Each number is 128 + 24 x the weight over its row's rms, rounded and kept within 0 to 255. Layers, rows and columns count from 0. Numbers have three digits each. The size before them is the row's rms in percent of the matrix's.

# layer 3 MLP down, 256x1024, rms 0.0167, rows 218-255, columns 256-383
108:144133119082123144116120094148132119137157152132110104124114105138149123096119143094113151111136092119128094105171097119112129086153135095139136156094137158117146126170174135163116135169121123111161129110074133116108140127149116134126123097175064122123141163071165154096113086134169106140144087136101107179113133152166129128115100138162116143108143168147117118093141154136155127125128
102:141166161116122124142137146122135098088141136159088107109106124102137136119170161093143136134109133138180147126121161098108127113091120105127134146092105139141125142136133121163123132133176154181107159112144153114136099118121109138168169127093100129141127150135134154136088114110111099097123170141119157111118086143149142140136101122129151152130136090091093129180104154130118129137119
112:157136104117139160100123121173138145168132150104089157147163100157125156123103149132107172125136107109161146089115096161157128110144094131171150165143145107148144151138130135132101141146122153094162133119097142155109141117142129080112102121166087118134156119139137141115135115114087082088130141164134129198089151158123130140125113155136155089123138157071124107104086145102114104125120
093:126159126097093105109143116109087156088151120074160147136139087150139174122125146157098112103161145111147092108113113178116122093104080142083133076096134117140120150171138148150121147119130145131129113157109132101149134149134114162119112149124121104136135102100127144119144125107140136113144130125137126147132117050117166157113121126133071165147154137168171149104132150112114126161125
102:126107170112125173109158124101115108125101108080143160101132112101162121110149127131121116130113110132149173121123110168120143142137095117112130118132136132107158111104121196125105094129204155148129124131090101141147109124186134111135121115116137165146133117098124081121167149117134096088138139159129131130085168123142136098113143103150133166143095125102140135150123105096107158152135
100:131117150145110104122118099107158125136165174141133126108142156154148108133142111187098147154159106168149162151138141113142142117137131123094149171100174176158131092139120142084126132148116103137107139128178105149159147149151115141138132152091112101143130081142131123147126126122128113125140151090140104134160097108145126087145107121142134097096128079108112145129148114106110149136139
104:111113097119167182152162126143081121116111045117120120121121111106126143105149155122131139089120134138069149122143138131092126150138133110152146133109131095098113179144151091130103095127165150147131107139110152125092166105096085130161149080120098155093115150153150126126118105114113103154121117171117130136081097118116157121160108142124137169132137171124128131134118130113128113099142
106:132146104152144158097166204149111140117100104123136126114127160113148131136105162098145167109109162121107191125127119133107083129131133095126128159170113097078172139089136132124101124142183128107141164117083078171173129139139122120150134101113143145121104107129163141138133132128157132084108114117125181142091165173135107109132134121105135096138099116097141070113119129151094128124116
093:161148119134134146179211149118114111135128141099128123131131137125162133142112104114166126125120139105093127130101136131159115150132148137156102125145118125128089130100171118107095129170101143180135112113146094098103146100132111120150114123175131140155109156159157108111121153173120109111108128107126135105142148115154096145156128112131161152127160151161147108135097112116149111103129
114:140155130155060154118129107155127123137143081159150149128114132128144140142105176129124145126104110149093108164145176146158112118131148156096114126133157105117171129124143126161177121113121124121124151153135132139114159138145165114104100131128100087131097157117129104095146128120115088115158121189143114132106120091154164118120134132128122102161086126152104159127118173118108137158129
095:100138127125119151085125149157109145111119115131129128164192151133127134136110159130158139136126160141148172102116146129108129122097126138116125200132167135174160121085097151118116093121141134096130141130128129136138100098150135104150143165089147111128076120155101164127111112134147114086105136127131130147130126122074137120100111157101154134134090075114153133127133148127123171147162
097:129150143131116156129128169102088118127105153125148133127125090101169104109117120094137129139149156086137174131135121126136115168074107114173117122153114116140129127144093097145137127127199129145116132128122150099145155122115122104105149103139202125097116097130118140151140174082123134123182160147112150114092137101144141127171124101082125168130088105167108132112105152168106119137159
105:122112120150115096107185136141082149076121120078090154133141096170142150118130097161088129142134124129161174111113069117129124120107151118119166127092150128135123145104122107129091157126149110115148115149136065139156074123141158109135121107132138123180111109144148132128134120106132157098118159078124125125138125122094079131122116110133119123146162101095168097123171143066067165164102
094:106100156158116141150126147155161106161173111133094126113118135130161155110151099083126135107115142107145166138106150091117142187130150131143095152143121129137141138113115108100135087149102140100148128130130168134148141116134178091071164043158164145113172129121141117127160145139122143142169140120137101092151127163097107164126106083115166121130132142125109153091170131122142131160145
115:139134114145153129128131137159109139117074133153110121111139149129132166124106095113111093150122079123142132051141121164095114150168087118136110074110130109128194132107137143130123146121116124151107131140099140153100121141141154116132164150115126130164172127127110106129106123155138134112135144155140135134129122170132118184063155111134121122130143161145102132136153128095111125116115
100:150122124123148100105139107122125100149136088134116105138060136107123126116125155130137151100119130136146145137125084146122083100108129093087128153137184119105130090171126109084114129149139147110135130108142088113138130130089122089138151165095095109121157120157106094133107119132124108112114173131167115141152131124096107096155117120149132145097116097102079118062083124107167110111142
100:142162145085162114150118164115141104146154131139102083108119127129088125146115147118117125082117145161103078165143143145101104131091147124111140123114141107074088155163156116127149144134051126150104145181144143125103187117134143123100146104165117134120146139155117092120139139151144103168167147147146102137110131094169115158146100136127092128112191159182100120107132149126150106131134
107:117112073079154145153129085148129146107119092106141115181160099136104146114119105110096124129137131125110101098153097127156157109140152137101111144100120097160098162162152109171119190082118143173130134126138140154126138085137125158166139122118120127132116174128110160109137095131126125138115137125099152125163137093115147128115155149143151089128135177179139120149130135132119136118113
090:177100109154124101119122129141113145111116083155162129114110119146140151129130114139104167146154107091157107115138160147151093099133155070151103154155118151149146109138138135130148136157100153127123159107140139126162128150124150114124130122159149132118151158100101143144101123140142153102150165148133087141129092132113080100116144109116125090112119127142153131082113108156113132119114
102:113122107104084152146088069166147128142127135131148109099151130141134157128133092101134154133114106145141103117190129147175107141178168136119110079123122136164115116115130098120160142136092171119121120171171179139112132140149112143150089125145091154110136179106082165118121114140099152123128117194156112152154151124114136128144164123128096131138154159145142154107110131103126116096100
103:157131094116141094115128084073107106109093095164154141142161098139092143110124134158121141104071064080121154122133130177090165116135115126110109102116170128149105082158100183102118157108050114141116146136128113122098095167136156135138150168140140122149176131148093083137130080146078112165111163100135125128131136090108152141140137135138102134106129146080112132142099118093119137088108
094:120110098134107142147160088141103117144112111121091151143150113126146132126132128146120128124127132121183129135122072114150142109132132144108136124095115111160111158118099111113102141142168158112155142134159120148124133136154091112145080133147105111136108164071149166116119163102101108074128132151119128155157090150138106167173144136147137084177165119146155133130127115117093125136133
101:149169143131117133127142171122127129106149109141113110095132148134131112156115138082129117161112156094143163111125118142134093165097145124166141142179118094062141120114115150160134122160113154130126120156124108129170080140127142157113157137120135122156150104157139094114120137100146176130109152100128163077069180114127091115094109145103087140144135139124133108172137132144127100135125
094:128138136146142090148163160117122099120145164123106150123124142123119102090121135124146150137139106115096137133134105143157103153123144123117153092147125132100128117139091114165110115135187108123129149156146119144133169132138101121115145099094112128113131114159129157101195148123136135154108128089117176075138133138146110110175135128152162085150129128092132126137117076098119102114169
095:125129137071126147141171111133126120102147087128118108167055080129125097104116141138141130113118111145129104106131131101113111112128096094164142127094101128108113133192104160141105096145145138162110136116143119134107159136110096117142125110140126118113136180098171135118097120146114089132118134116120113102090101121126147119156103123145154123091158168197114137161135164117114128136114
117:132107123113125152077140132145099145143105107122127157102107130121144117122097115121155133143138135160076117110110105111094170118162129128140155128120171129083165120161148119107151113105102117119127107105086104095096109145083102106128123143189182122148091101126135085149112154127188139131130123125133121180099103142116143082133134125149092187148087113108157111064140136115175148162128
097:104168142100155110100100138140136184105098137131104136176111129123110149120153162148155141154156143149129090104106137128094118127118154160141141158097180141156169109154111164147130091101140121123134130108116102130158131120120136120141129149109144113128158086174103103140112104160155140118127119129161120115109108114065091139105095122145119158111116101116118099089130104109129152159090
152:157068130133176175094144079132137145149095108100113152108111146148138123155104126139098143163115151156140134113112095162133128119123063126152127167154175116093158155143118111132106098141067171137149142074122110134106098113126121093132118145112106108126123111159101086130126093128140147101106153119101125156140165105095107090149119144142166133120091097065127108079131105117161154104121
106:083080138161159106115146132148118102134131081155105137122148150110153128132142124084104126166139142105116173104102120131148095155111111114122172131159149065094116153089148116133144082138123171106163108080131141111143130119153136088065176085120114139120161127173092150130135137120138139103134165121146152137086125115114098140147105126118166116145102144108142142124136134105134137142153
094:122149142131133129128112143134116133132129139149112098136104154111108122141150147144133127100091183112122105142169107109130101137122143152132109126139127103138130147109108089147180187135134159145151101093109149106107141109117123115141147135165141116070125171148086102140151129148165131133113083140170109114209146160129101139157144115152097149129122147115160148068154110150154086170127
091:117133182112117158139110138133157127196163170131133150140100120144128076102105103116113112131148115127112124115139117121169144156114146117152114155169120169149163081171122136125136165146203149150144076157146137142111167109167124125135121138142179157093140106126114133106158133166132131145132133116138134099125190159165142101117112128126108157118136108153095144107140090120176093151178
095:127153132112121117142109130116121118133087137152142123144138118100122066167143130109144129132122115103119163123167132112094135107134108094106116144158107107130120114093159154111107127131106092107129156139109109140139122123092118128165110167147129171139061133143161147102084114182096114111096139165117114093118142157112093120104121178073138099119128123155119122172100156121136158132101
098:124130137126134133149158119146140147183114126128138150107131125138131129126089085122116098145156100117118114110166144107131164109145134113142113132140117109130113134156155139110119129148188145166138139126131149155099117090140109144144172124125110123150144131141109155082194139136069156183132145120137119084101129133134161171118155149108114108098140103153109122149132124123167114097161
102:112101146075125137139124135103139159145140180091146158148103091129125087145109096136172153173123108153147125117122113106117130113166122121131133124100136127102173105148137118122164124143129115141161088112103095097125117167135069126154115199106141102099145117128121144111126140167187179130142106141135139122162103130097089117113137099128118151145121095141115121090105099135115137138142
105:144111148126097146122107137108115170109132179073118162146111120125145121130117115141116128142146132098184133109108109125116126074147100152123128109072132130141134156144154150099128138154130117149135104107089141068131120191113104186178115194122153129130104117094149115102108115140187128152148099108141105135100112134159146134092115105136102160140156122117162131134148128126160146131135
099:121105129118097127095135134135124150148097110150163157130078121125118094132111114123131138151154128156082132140119149094158117100161203100117112131127138152109131078147122132066123178098144115105113141134163098120150091165133147106117111151129140093118082105142154116135124148126143153116150169121126137121171138127108092076141174146085137104101121107118098129098148150158106135132125
091:114113178126130084113116084104150121118132100127083112129130114114093138173100101132112124081070136149145154152116140122118134083152133132123140183105156145069105072159182175129131109144103153145158141120138129126103114165153152149128137140137126170122168132158120065081136106156111070164150144131121111104067109115126130139158073156151092163082099121125093144098134142099136160149094
096:070130122122129165106128133128109116133105145099130135096147122140124114128102113114126113147143134121087110130123092140156158112124150160140098068133152126122143155078140131168151130098183095095139105153137127100117138149112136113107087136175132135139106126104140122146152139128149185105158102131096122161134156123135092133107157144118121152141096142111138109130177134132165105141140